python train.py --num_hidden_layers=8 --num_attention_heads=2 --norm_place="peri" --rope_theta=10000.0 --rope_fraction=1.0 --tie_word_embeddings=true --extras=["capped logits"] --init_std_up=0.0693 --init_std_down=0.00867 --optimizer="muon_variant" --lr_mult_down=2.0 --beta1=0.95 --max_grad_norm=1.0 --doc_mask=true
Each number is 128 + 32 x the weight over its row's rms, rounded and kept within 0 to 255. Layers, rows and columns count from 0. The size above them is the row's rms in percent of the matrix's.

# layer 4 MLP down (transposed), 640x160, rms 0.534, rows 331-344, columns 0-79
size [ 96 100  88 106 101 100 105  96  98 107  87  94  97 104]
[[166 151 107 181 106 175 129 149 101 119 123 163 178 128 101 103 147 152 140 164 174 108 132 129 162 140 180  78 135 153 128 208 125  72 143 133  71 113 104 148 142 158 158  77 104 139 121  97 124 110 157 161 112 133 145 179 143  95 146 166 117 120 119 109 103 129  35 156 138 171 199 141 112 150  93 171 175  94 102 152]
 [145 173  90 114 106 141 106 118 158 106 124 105 115 105 169  97  91 106  30  87 117 106  69 170 197 152 118  92 141 119 155 155 134 110 105 179 175 181 132 161 136 102 175 136 151 150  81 107 120 106 168  88 165 116 120 143  94 116 111  81 120 100 129 130 123  92  73  87 119  99 156 158 136 158 143 129  85 131 136  95]
 [113 124  78 138 102  89 117 157 135 154 167 143  80 141 139 119 186 138  97 108 128 118 120 116 186 115 130 100 114 168 140 164 121 132 107 121  96 139 139 136  98 150 149 157 110 125 126  90 113 174 180 100 104 125 118 188 135 135  83 122  94  99  82 133 164 168 103 136 138 156 123 141 119 134 162 216 103 141 130 154]
 [154 149 122 171 133 142 146  37 124 122  77 182 137 139 148  90 132 154 141 129 148  93  49 131  97 105 134 135 156 115 108 118 182 131 127  91 216 200 163 144 139 108 116  84 155 150 186 109 162 125  89 120 184 126 113 106  90  87 137 109 180  98 127 113 158 105 184 170 128 164 164 163 162 123 145 142 153 112 101 132]
 [121 154 168  69  58 163 167 122 136 116 108 192 135 153  76 167 165 149 189 155 109 137 117  42 164 112 129 164 158  92  67 120 187 126  91 118 126 140 142 110  74 170 140 108  98 134 176 104 134 227 149 165 173 167 149  28 143 100 162 128  97 125 149 103 171 180 155 172 164 111 138 144 108 163  81 165 112 118 169 147]
 [104  83 131  96  31  93 110 128  68 169 195 127 150 120 181 120 141 132  53 120 157 134 127  61 200 111  95 115 144  83  72 127 141 166 138  96 154 161 186 103 158 173 140  91 184 162 142 115 151 124 122 114 155 141 160 105  99 130 123  79 126 122 114 108 181 109 167 178 146 178 109 179 151 111  94 109 127  98 138 104]
 [ 47 102 143 129 116  81  99 208 119  77 139 153 130 162 154  79  79 102 176 100  78 195 140 146 126  87 131 148 177 175 101 151 153 116 160 162 159 187 155 133 148 159  97 115 131 109 113 143 163 117 144  99  87 158 153 122 151 117 127 157  88 132 125 101 136  84 130 118  92 151 111 109 178 112 181 159  66 160 132 164]
 [135 104 127  80  87  81 176  55 132 118  67 105  48 135 165  86  76  93 131  67 159  66  92 170 200 104  98  80 156 186 109 118  62 109 146 134  67 130 103 163 139 138 109 112 131 122 136 116 131 171 124 125 178 139 117 118 137 139 165 155 145 103  54 148 101 141 159 115 128 130 157 104 149 156 104  98 130 152  82 130]
 [160 101 146  56 110  60 105 140 123 136 145 149 107 130 110 135 119 117  97 107 181 109 148  56 132 160 154 126 162 144 101 151 197 101  91  88 128 177  86 168 145 148 128 119 155 166 178 104 136 133 107 119 146 187 134 134 146  54  45 119 160 143 148 115 155 171  92 121 150 120 116 126 146 137  75 165 127 176 118 116]
 [176 134 145  98 151 155 104 175 173 122 118 134 131 158 174  98 124 112 115 144 199  87  91 145  92 152  89  82 136 155 149 189 133 115 195 126 151 122  72  67 127 178 140 130 131 115 157 159 174 130 181 148 153 129 104  99 115 123 120 131 104  84 149 146 134 141 120  55 114 114 156  97 119 133 136 175  76 155 151 152]
 [127 131 149 160 159 136 121 113 172 127 130 169 133 143 100 146 128  99 124 120 114 105 128  67 131  96  88 103  82 151 123 115 250 142 121 147 185 126 117 164 107  64 160 151 149 118 128 165 108 113 102  68  90 121 168 171 158 136  94 155 111  73 113 132 158 104 121 185  88 150 139 134 101 217 127 127  85 132 120 179]
 [162 111 150 143 117 178 143  75 158 182 167 165 134 113 170  89 116 125 145 120 145 106 101 127 126 129 134  98 123 130 140 124 101 163 137 140  88  71 142 128 151 129 139 157 144 117 106  73 165  89  99 104 125 137 123 131  89 130 129 123 176  82 117 181 127 142 149 130 112 181 143 176 146 137 145  90 116 144 162 171]
 [148 137 153 129 164 141 119 119  93 143 131 119  96  25 127 164 134 163 167 140 141 141 149 141 103 121  98 118 149 154 148 139 108 124  91 150 115 146 126 189 121 122 152 134 190 140 156 112 151 165  94 175 192 130 141 106 145  99 136 102 106  81 103 144 114 127 123 178  74 150 165 143 128  87 187 142 102 145 149 175]
 [127  91 179  60 149 122 101 130 135 133 102 118 154 118 136 139 190 131  90 130 163  66 171 135 104 160  96 136 159 102  93 119 114 101 154  99 116 120 141 143 168 122 116 151 126  24  56 103 147 103  52 102 110 169 177 151 140  94 122 115 107  80  91 153 122 137 159 193 121 113  37 131 143 163 151  51 163 119  90 144]]
# layer 4 MLP gate, 640x160, rms 0.263, rows 332-344, columns 0-79
size [ 97  96 102  99 100 104 100 105 104  95  97 100 107]
[[116 136 116 119 101 120 138  88 102 123  99 148 135 109 173 119 134 119  95 148 133 136 172 185  84 130 163 173 122 106 136 129 139 149 125 159 139 146 110 190  83 128 130 168 159 132  94 168 152 108  77  84 163 194 145 162 126 152 158 121 185  96  80 153  64 140 104 140  91 192 116 100  69 149  38 142  90 132 137  97]
 [ 90 131  39 145 126  89 150 116 105 150 129 152 122 139 138 164 163 120  81 109 157 143 150  91 125 125 123 112 152 135 161 163 131  88 105 136  93 141 111  95 135 115 145 122 168 129 151 103 210 100 115  92 101 112 124 118 156 113  94  66 143 139 154 163 220 154 116 151 110 114 160 110 112 111 181 144 134 119  91 172]
 [133 126 103  78 121 105  59 115 150  79 149 110 143  98 190 138 179 107 111 106 134 161 179 116 158  71 112  84 141 165 147 142 120  61 135 160 128  45 114 146 114  77 133 154 159 123 108 141  66  82 152 164  85  46 140 124  89  89  80 165 161 132 102 188  96 179 152 104 128 131  81 133 117  66 107 124 104 165 165 109]
 [150 187 137  82 166  97 106  51 101  99 142 130 104 138 105 144 111 183  46  78 159 136  85 134 178 172 185  81 143 131 179 120 136 133  82 108 162  94 156 120 167 171 162 149 119 115  93 143 155 178 179 107 155 151 123  78 146  90 112  60  87 137 105 157 142  83 164  68 153 124  93 142 176 139  82 170  62  80  90 125]
 [158 171 123 107 134  99 127 158 123 144  89 132 145 120  99 133 157 134  79 128 171  48 194 125 157  77  95 124 123  99 103 141 133  95 119  94 113 114 169 126 151 141 144 120 131 143 102 139 107 145 109 141 124 151  99 122 169 180  98 155 115 133 111  93 142  77 121 157 129  74  78 116  32  73 104 131  77 151 135 119]
 [170 134 130 112 161 126 145  90  79 181 126 108  96  78 134 142 144 106 135 135 176 113 162  98 126 101 138 133 117 197 145  65  86 100 144 118 166 103 193 161 141 116  40 154  72 136 135  79 173 119 124 132 184 134 104 110 102 202 133 106 124 147 144 105 123 144 136 158 128 204 115 119 102 191 149  64 138 160 135  78]
 [156 120  87 167 139 103 116 175 122 122 149 138 107 167 131 140 117 112 143  85 126 166 115  62  42 116  94 150  93 105  66  86 187 137 149 127 104 118 106  57 113  95 122 172 148 168 164 125  99 117 109 132 152 161 120  72 117  97 129 103 169  90 115 132  89 158  93 164 135 141 174 131 140  73 127 119 157 118 144 144]
 [100 138 110 163  73 125 166  84 151  44 125 151 126 151 143 140 155 149 136 156 114 117 194 109 155 142 131  84  65 144 177 126 164 119 205 157 126 143 160 137 124  75 117 108 143 170 153 217 119 117 126  84 135 156 154 139 157  70 154 154 174 113 180 107 105 112  87 136  89 185 143 171 142 121 136 160  72  71 171 140]
 [134 128 171 151  63  81 130  68  71 157 120  72 167 109 130 165  86 128 147 137  49 154 165 164 112 117 144 134 107 156 108 122 156 118 145 116 106 163 143 115 128 144  85 142 177 136  86 135  92  98 134  71 139 132 149 131  77 113 142  92  89 144 150  78 129 127 133 156 123 133 100  93 126  81 125 113 132 113  79 144]
 [182 117  99 131 149 156 125 119 152 148  97 175 151 134 128 163  78 114 133 142  78 131 117 155 125 142  58 103 142 112 178 142 177 141 177 100 120  94 107 184 167 133 168 116 160  90 103 149 135 118  84  83 130 178 218 108 123  56 137 135 104 119 111 113 133 106  56 210  71 176 158 143  93 134 139 106 106 146  45 156]
 [179 219 126  85 140  92 162 132  77 115 169 111 142 121  98 160 139 127 139 121 139 177  99 124  84 120  45 179 165 138  86  92 137  63 108 110 123 134 146  72 162  88  92 104 157 104 145 176 140 160  87 150 118 126 173 125 114 142  92 189 126 119 130 109 137  86 140 125 156 140  81 192 185 105 162 155 118 210 166 150]
 [138 141 129 170 144 180 117 100 144  79 123 111 156 157 168  96 134 142 176 100  79 123  93 179 147 127 112 147 169  79 174 124 183 149 159 107 119  84 136 117 169 137 105  94 118 104 163 184  65  98 127 111 143  77 158 141 139  99 151 149 169  84 168 167  74 148  94 156 161 136 121 108 100 164  12 114 109 123 151  93]
 [162 132 125 108 105 126 135  57  79  95 124 119 126 100  95  69 111 124 220 115  60 122 135 135  99 127 126  99 147 122  97 141 124 128  77 151 108 166 104 169 152 166  64 201 112 187 178 137 137 134 122 123  72 103 151 141 102 137 154 110 121 153 123 121 140 142 114  98 138 180 167 121 145 118 125 165 140 156 157  83]]
# layer 4 MLP up, 640x160, rms 0.285, rows 332-344, columns 0-79
size [101  91  99 104 100 109  95 105 104  89  97 101 107]
[[126 155 163  88 201  94 139 148 124 115 113 135 218 143  99  96 143  85 187 164 101 157 137 134  88  96  82  99 147 154  80 150 115 188 123 128 134 122 157 144 159 150 103 152 122 102 130 103 113 140  85 169 123  91 153 147 159 135 170 131 108 105 128  77 121 115 117  96 112 112 141 121  55 169 119  99 101 115 118 154]
 [124 118 243 203 129 118  88 137 125 133  97 127 104 118 108 123 109 113 161 117 108 124 148 112  94 155 159 182 131  58  65 117 156  96 104 150 169 117 148  90 134 119 123 115 146 144 111 166  75 131  95 170 117 108 123 148 132 147 120 139 126  94 135 101 118 125 110 145 120  76 112 129 165  58  84 126 141 161 112 123]
 [ 82 129 173  83 150 158 109 105 102 113 119 169  92 118  80 135 169  78 130  73 127 167 182  89 150 115 103 157 129 139 169 148 102 157 149 188 106  83 149 145 113 129  95 112 106 140  87 137 177 150 211 170  76 104 160  86 104 115  92 153 114 146 117  95 108 125 120  66 114 109 112 116 145 125 121 124 118 172 145  85]
 [132 158  86 179 139  87 130 130  67 106 157 101 124  94 172 150 156 116  31  92 178  75 143 200  93 142 132 114 128 125 143 160  94  99 167 151 118 129 159 189  97 151 174  78 150 139 116 180 108  87 109 115  94  95  95 202 144 161 110 125 147 151  91 147 131 156  85 114 116 134 170 141 114 119 167 102 114 112 132 155]
 [102 118 143 145 146 140 134 136 177  95  96 105  62  86 112  92 128 114 137 106 164 162 147 153 139 118  37  97 209 121 123 107 151  86 194 215 116 157  95 130 110 143 146 146 185 117 129 148 142 104 173 159 160 131 166 125 111 129 104 186 157 148 116 110 115  44 141 127 127 137 146  59 129 132 132 111  85 119 147 156]
 [ 98 187 113 151 108  88 124  81 139 125  80 141  95 145 138  85 163 163  87 188  98 118 151 113 157 116 113 167  56  93 156  62 143  71 106 136 121  34 118 149  72  97 165 186 134 113 113 141 138 119 109 128  88 126 160 152  95 152 180 137 176  51 118 167 102 144 113 122 123 111  83 134 144 107 131 112 148 117 170  78]
 [ 57 119 121  69 192  96 144 109 135 153 151  65 175  94  90 167 165 165 108 115  75 167  87  88  85 120 148 103  97 167 125 117 179 131  91 148 115 135 169  94 112 125 102 142 143 157 116 134  90  93 126 122 119  76 171 139 113  35  99 141 116 150 136  92 112 104 163 123 127 140 120 150 125  96 153 125 152 159 136 163]
 [ 97 178 108 171 151 131 153 118 172 130 126 195 137 108 145 128 103 167 126 109 125 116 167 119 130 143 143 130  90 137 102 116 115 157  93 182 151 102 181 133  64 112 191 192 137 149 151 190 157 114 162 127 163 155 139  87 109 137 167 153 148 159 100 137 126  58 115 121 123 130 137 130  95  94 138 136 144 107 205  67]
 [139 176 125 114 110 109 114 176 150  83 143 155  83 127  92 107 147 135 196  60 165 196 115 176 122 169  99 145 109 146 125 113 113 137 135 167 166  81 100 124  99  87  93 155 117 140 169 102 140 100 125 138 189 136 116 156 118 122 143 102  65 180 184 165 139 144 132 126 101 120 141 128 164 126 137 165 138 115 134  72]
 [107 125 151 115  78 122  74 139 122 117 182 146 110 120 102 146 122 136 124 136 112 167 128 124 127 104 153 148 106 134 139 108  32 157 125 146 101 138 135 139 122 128  87 104 160 142 195 106  97  80 161  73 164 167  80  50 100 129 171 119 117 142 121 134 133 100 137  52 127 127 141 172 157  32  99 175 117 159 114  82]
 [109 134 155 147 123  79  74 138 112  84 101 144 141 111 145 118 170 112 115 138 171  94 149 129 129 150 154 122 118 105 139 120 123 130 150 109 151 118 126 146 105 137 116 159 148  91 131 108 127 141 184 138  80 140 154 118 132 108 133 146 128 140 124 172  83 133 116  89 146  74 134  77  75 121 110 159 136 138 134 134]
 [ 85 188 165 115 121 147 170 114 145  64 110 162 136 200 174 120 164 128  34 143 125 123 140 130 153 127 123 147 136 165 113 158 167 172 111 125 132 122 175  95 103 167  78 122  90 134  73 123 117 105 104  85 129 167 124 145 127 154 102 170 164 159 137 119 143 134 117 135 126 113 105  99 134 162  71 119 221 113 135 132]
 [142 147 117 172  39 185 123 138 119 153 127 148  81 126 128 122 112 176  98  67 130 138 125 169 189 120  95 141  66  96 176 127 114 139 124 173 128 183 152 129 153  86 123  95 132 157 108 130  94 134  94 131 136 112  89  90  81  98 135 140 143  95 106 149 113 147 172  97 108  23 115 145 166  68 132 118 121  89 154  93]]